Part of a small language model's weights: 15 layers.
Each number is 128 + 32 x the weight over its row's rms, rounded and kept within 0 to 255. Layers, rows and columns count from 0. Numbers have three digits each. The size before them is the row's rms in percent of the matrix's.

# layer 7 MLP down, 160x640, rms 0.131, rows 81-159, columns 400-479
100:139166140203129125121148141048181154148135040108155168141087134147134157106139073087138111088083096089092104146161064133150121080156135120146135114113110134119075117129121068159142082095144100103167113165165165155121071139146085119138117090
098:110120170048128142115100131085185171141145173156138186112155149102077086095067121149136184135141122109104125122140157135143147161167138112098111099138123107082114092168063138127128148141154098106111119069159073142117082156101123116187090115
109:136113083136065119129115151138142124122119102149115110167120149203117061142148111114131142137154133091130117083127096094159100078093089095149126121117163151130093092130130144141149092122134142067085107156055132143115083139120068138116196138
099:171138095124128117074082069096090121140127081120102211136150139134159116071111145132154153177153122075116093154120125134176071129136096165176060201163148104107150139133099117148112097077106118172082151097226151132140129129133154131146054126
101:110144093143126094141114160124093162113129153105154121144123117102079091190086099131106124161164099103131138133122179121149142104111164096169171126119107151065099135127157084141173179176137145086166128089134102120177134102104132138126112139
104:094059119101133138060141143141119133134095129137138100111135180163163105158126075151070092103114181173157121127112127107091133153158084124123166107132127113156139097154107158122105147119145168138119092122090161166120114112074099151055115179
102:191119109117085107178088113170163095110110163115152107135171065132095118165073157181103123119136104168191102060109071163155119180105145122087105173154161157117136135129113130179120168137169139071106153077103125079138124173148163125127147118
096:149113101069137136100105126086103135133116066162116130113113123149157059108128135084133137101204148137138108109099137179142177134103105157102100190132081094136093131083106027079121135082121148124159065146101119124103106111097191116131153137
102:135114114092073122178150159101125122161123086100074124146028126129098234093188079052144132154109083149145135045125079140138093092091097127160093059153172130158114097095148140123114152135065150155110112189098084132179096131193162112199126147
105:158126148131108117122112102136182112103152160117130079144132141139130183094135110125114175140123077135081083130114122126138122113118143155127078104198110166128129108124130163143137155105119134169164162120160154108154166115128137111143147174
097:138108163139058150180136146167119171123114082110102154143172048155043110152107184103121199144137209114165146125102146154110096110107074186117104155130171086098118112124124135098129139112090109105124138089093164170129173115199098158118127136
098:082157138187172167175107211123170063110109139125156144193168115157184154085120194157151169102126183105100142138146143191170142108133134126093088107118173136116112122171122146137155151038105095145150153112134166074120113143143166123117130106
096:087053121073087141114127184090153137121083129167160130127093144125130090116133048166133129127116107139091090155127132148125094128190090111123042165130149165190067154115109138145137144116148167139135157117141147162111163104118124137136140185
094:136183120111155094121136198176159113139149159045135129143134160089138104129123155142136085118087136135111119145129150159188135184214136176180105115182141086142120092157184073137122138060134151157117059111153078152087205140108156152069202127
104:121131129089143138123068166143144167134121153056120102141128212172116085094097102097129131110092096091096119167160107113144137197129103098109122127096121109154144129137181054122124174101090137060143198145047186204071103113142079165101130066
095:104175105123154112193146142128134102056139089146097113110133097129156107150190173147140106111133174141136150177177180086133149138150136130096102133034142064158155141099058095121203138216142164125200099077115091106108151181178156143117151148
100:098035113074135078154115090078087198107132167090131119130113099156114180120111142117160174079109103049141091160156136132166108135122177115088117103126149145079124155149068154148127075135180118120177107159164129065136104143081140130130132116
094:119178170107158124146150105126100188122138086155133164113151147170139092155138123092125120095108084117138165091146135202133137157114114129163120091162117135180182159103066096097131140144149150150124115136141116103131137108123118144090148105
101:113163204125168150111108109167210093131122079140124085098127040157136099118151164171124150141082122146151124126119115158166127144187105118129166138179133120169080132169141126132151097147147082140064108049100112184136046105103089080145192080
095:141139136121182168142131113182225136059089105100160131139120060107128126152095164134115182068089099166163118191116134138077159119141105082147141069137148150165100144121152141142133148171120087070116110133119147099178155134102156071094142112
098:171103149118157129125169139087067119158117110156150155130151150126138144077164118095135145131123158137164085145149074108100122120098104069123068134138128166099117125060149072121144151143130097090072186118134103162118172101126134125123136100
101:172128125173163109132108065088184135138120141125151142130164091104110112168140064121130135151121099076112103091130124098117116159136159152163164152174095119094177174125067168116126126109157197178113169082191151096121200095160094168129142111
094:098156152109134173138169148117105106186179137144134161096167082140134162153117169051146112163115109111124114196148112132064143098100137128109131151069115154097123159134140156102127146096124098146125100134119146153098159116072118153124132156
100:126170129087176111110128108160162098090155079097120108155109060124165175106133139137143155084173112151078208131131098125124157123157123156134192122168114132113141150141127179136121131146079088102112092111128119133150219164097197191110104082
099:048117092115105158126135138161143068107135092047142145088141161126077109118149102135106160114131157164122092104100139165135146187171106159139087088110111101119148101066139186126141113097162093140116118164138115138089104130137142123090103131
096:171147169153108028165116068142197109132133070107148103154104078156126148153121122162126125158151130162136060101131131065129109113116090109157144102145096158089140144150070167087133158119145074141144135070137161137139128101182209201145164120
101:154099126164146132167161182089127081130158084137125123147087142126099122096154083128142078122127072129146144104069109140094130138124120143148087112155076116130104124125144115101095176122078106110152128123109147094113118167151085164083129128
104:130140162127114147177098153142177151144125112127096159145127130171163165104164154096154146160157109135126104155137093218179153121131112072113084144136110136146194132123176109112131091075139123160159080142121127112094148126161121128107149106
099:107087118121116144129146124200101115170202166157129100130148107128136143108176079131182125105193104053151152181141140151099098102127157099141155081108138144159130110159128144138118091134116094172135096128154164127069205118095103121111130110
106:137168103085152158136133129134175095129098094155117093063107121107073076088144127093140070058191076077091094096177088093129102147106149072161119148152216134138126138133131172140134179132131160129056157115136111110190018164151103138159141173
099:128092152104121065130159161143178152186071162135104134128204177092110123110150106083116119132150117056129113212175095108112133090102071125166168161157064111163119099106137175101149145167116085145151104170113087137110166132118104089144098124
094:120102122077148121074150126127122128170135117120112127169188099123176073121139101133099167193112138157130167082145115201107186143152119142126092183147175120085149161138089140162117073100160160134110163172118113139164141098173158152068097083
103:145165089165132140112120083165106192166182147111133090099107144118159088145079137110112127126127156082091204133161084079086136108169158130105137054114064093140087106152118140149116154108142103150087122151131160126164113107153118148102118145
103:146181115190137127149147102167085179141179134185102150118118143122121142121101184110124122098088085170120152208162192063128131123080155140166119087158126055137113135202160058117127148118115150086162169193116069181070163179185110201160122152
100:131069138089112173125112075150158159153175168153038127100109112122143138135112135112143077127143074078145177118095167136157090154162188126150169174134124145150122112135099170177152142111160183100082116178131126152136088200143096122107044185
093:123085206196135145140161129159150145135126167165189052098117094162119103141113145189100079170150163105170116118152152121121106200111130142106173155070156157153176124094128119146082161137119102164136126133159125119127113192087143159163163134
092:109054127153161137109132142093128103167106125130147115126118126151130154143139177169116182191104108099131161107134165168120095105126191081121135125154142143134095135134109144146143075103119157112109127141209127156147128182054165150182109127
096:141137100116121135096106174179139138114116154107080125204230183052147128110148069100104081188101137114165135104171194165099150118107092143092068206152118128141157119114093118158122124132124111133099156130111078201127059116110152139152088176
098:124208103154142119177102094117110116100137169104076129144120149058141141079140153089112078172090054157162123029102186163165108128077136073197184100104145141160138159159141123104144163142110196049148152197108147092151095121064101118114128070
094:200125114149152125145092128165117157134065127070179097122136137128114129090159104169088132142023049148149100167104116147181124141178104140149151115118096157175080132141128092079124124157078119104147073108125151131109115078100186168113138043
101:129053164094121113074130146119103103151103076174137146102105152080112139150179121131178173120159153159122146160154186123096175120119105139156120149133208157121155173163154097066097138081083058111128123054088160103129132109145072101153116069
097:126221141170089133124128132138174086142117118113132154086103093086113094166123159134148045074116094100099219120038156111086150167154147111132080158105171096158138128118081095173153109086111155160169137122168175156077196192170157128146162181
102:112102150147068086099128114129161129144108138092078188130123082089142089123139102065117162083131161060088155098103129123158091133108117072099100127063070140141141149163090137123142133109153125124096108153133119073110164121127144077080143166
095:142109180160113102131157097185185092162142188116149091138119133125092067154118141147109118113140140136198140132159090056155142093143130166152174117122150175127147150093123171115134144148065141071110082108148123096073146094126116156090194145
098:044121125143171134118123146147150086124144071057174073091167113145116104124076168148117122133085170131133128116145101068167112087110185160167073071119124164129099141136151120157097136143104093148141122122147130122124120123109111133139089070
099:149095154126167056108153124082132117131133142147097120139110129133131071078149124083166139156145208138129124137150136112157069133084099073115123116121107087149103118134168079108140117165120168120156165051064135168095122158166133123161121115
104:157118094151125110060151169133136092079154132127178140151093041176117160145134132138098121158035121139121167110122143156127096099125057050104104199042183092156082144136190106181103125146111150119197140173096117146093100190108118189134137109
095:120130130109102160128177093169062113134081065123096166143189101123138136163152093159157130117075151197148120172139165136124124159086155171152186105092152147102137105089110114161126160095160116124192130095135163155170120107094077102084147107
098:129137145072128131109166131173102158192190147173123124127141100120141104152137143105151143160115147108142149177100146203129098147157080133111168125092185128144100125152149085143118151114089131098113120133124130175150103119095154059143140117
105:147110137123121091118183151131159080048149125155168123099151085153086101166163116102142108121170153145115105152141119144138157169137168155076134184154142118097154135117167120151124098093163095143084156182211143152169092129083138129115149147
099:135108112111133116161153143135146119122122112124101110151130130148167116152138129085158125161117154164190109128117112080152072169183106108178165112122210096133131113118214145117123134107096153121091113095105164131171159101096172100086128115
096:117133113146171148157079143149112138095134127166082196137086104124122096167115098158114137117142169139132161185147141213139150136133126159122113114171109085062139164124155084173147181159168152157121163130162111108139103166161147080122083127
096:191067137096084093136167097134166103145123162093135105153098132138118180107167145177141126123117113157102128114120154108140104178132169147183152115136188107101134157129095106149128152184163159147150120150098078113120224178154117090105063106
100:153138120135138099175143193125180133124172161139078170095127157164155159148116123110116091120172106149128159126119127148165149096092089147084071155109138133134137167105127212124043141190165151117112125127075108137115170163138154121140192112
097:111091108150081137120158101152083152138119094151191153104109103177161112172088077122111091093139158084163120166134153133108162099111179127170131143144107083131159127109163134112145155100170187135100111051082141131114135187080131159096157067
095:150138187092115161082119154151144071144093126095181075105145110093144139129151080162172148155140110124109146122139097051111097149162165142102135133121102132099101138115142133139126158106093148113101190110158102184120083169226124113124117169
096:091155113175144109101102064122069194154152101153149075096110126110155075131136107130127151095152207109105142118126138107127107084153146163060127050076164108087063131130030173136153137082164152166131071156099119105111118161201082140146178150
099:114121127147196049109116134118198092176166107128132097128079100179158106139095111137068206125236128122156141123115121126114128122111105146086129102139103121116178128122054096118130102140197148189102130068119109118097165147180070085157086108
099:169169154182113148195118146100081127135179120125164140118106147130186121143089117145153135125196114153087162181135152148106100145101125096124131115122120138122156104149107145089137095168123136130101101144125118162145069136096201095191162149
096:154148167096142149100150127071067100113188114168133121122107138147133121155110137113116157122166158133120131147125120091075125078187155178107117123170158181142118159150168094113159145162168154156133147123151157136165122142148161148157141092
101:185138116095130146132143138155162132147114143089175187083091171093110159100162104144118099180213136147114166155135078096106112181138154091140182166121104152149183088139200128140142112112107144104104148068209078110132122137187131124131121168
101:134113145128125167073085132142111137138166201104120126169123084130120123153073175180152165125122149102095191041085077097108113144135156158130153122097089105114134094068114172164162108161125160156101127126141143156162098094138073072070150106
093:108170151130088142117118130142064115145084055072157078114125117158146189107124108114114159120135186155072128106110145109122108105081113099143140154113168109103095123131174085144153106071159124182116102109155156095151142135112110095123111134
125:097122104103152075106152088178148149151137114118102163115158106091125154159146112127121133131065150129161125083074122091161159153104138118217127149052097114146182133093132102114105132136124106143155130110124153069112166086145172115126160130
100:107123101113135112108163127155126105119155152140156193125172121080173158150134131110111128127134149160124138151134137128114218114141085081136130122054054197151136151099135136097134129128095099144062134122124176183160146126143153143098097127
099:141105190148144114150107129154125161131104076131165097071133145167074115135094129155111171142122151096146106092144061142064092146120181145156159160118095098102040140108179082125133136172089112139143159152151144164204121113086122148163121090
094:161124111153152109109148111166126135150096148111157071111113119089101055112166108106139163107052121117179136106096101134139143077093120169059156144167140117143137172165140159062142111091121126096209100094142172092145134124142076170111090100
119:196125161159143126132122168144149150135190163136112134122171097150135038106138101090105112053127166099139133147103132131065131168147128131179120132055143078095155102103137134100160163126097098163176111124130131161106157104133123096102101143
103:120152094034118164088080076132101120094128168100127151156121128184077180101115160136092176114182124147155109072090138140168134161141093130075088112144130160096108128108151156102159115148123083148141119185076117097120107155143136125102134096
104:157150108142128128121123093148120104106140169115103103136115136109134131106156145166167096130155126197180106116145121086160169154153115134148136136104164169095184114091157144176137123133152137068094136118109133137135169083155146117157147131
099:123187140110195130155097097107072168180143074160156104131148114113184116180112110185186123118196084138117125131037148135070104198109136155109148130167140153092109152066132075207086093105084162119105164152103155139151130139155116199109158144
109:135144117085138109158141173110056119100132099147137103094048140148145158116167056108111144151091110180176143052098121121090186156101144072136101124152100129114109120124166107125129160117112162088161079167114099047069128087123183165091178130
102:165115095142079133150134146136101143154090099093106111163121145180161151153091064140168107181151140183143117081102127179112125221122131121096103086115091162076177117166153152075169182147074110172155117121101133078112156144099079150141103088
099:152091156115108111124147167113066086102088080162172179085107203106162146169097169095103119143137143176133098087109166164129147103108153212191120147119183098111120119105135122044107152114153117154137088105140158114128150075156087175121109113
101:139124134159159112145132162022146143097175160101137086144130151105137119113083151165165114150040055174146102150076098155115104107137184126074145154145102074113115127196078115103112091159131096152161138137108124074115078124106129150165156084
101:201067138104148162118143111123159097170109096086092100147186101117102102133101086156146084104148110086160131117125142150128153121148123119079150161085121135089098154058147142094144112163072153138158127119093098159145103213151125094108170169
099:159159127155137143066159098128164094092192085144118129085105110130166118079127121134079132086128124107150130142162139109174097116099071143127081113151141113045113133147151140166105111141141143117090120144131134132161153104087120204105145125
105:150147092161153144189103095096147096125105137124144196090086067133158093079208165131132106126130078105106094109115135107186124104149125119122134118126151158084135146132155117127110126118144147114209157103057172067187155170182153163103108106
097:132081164177151113117146155125156153084124176169146127158166154129148146136145131142186082104108091201126103119151110155128118107097115097157131136121148149166198126092078149169125097103169157106110179103124129119132175134147115101140150149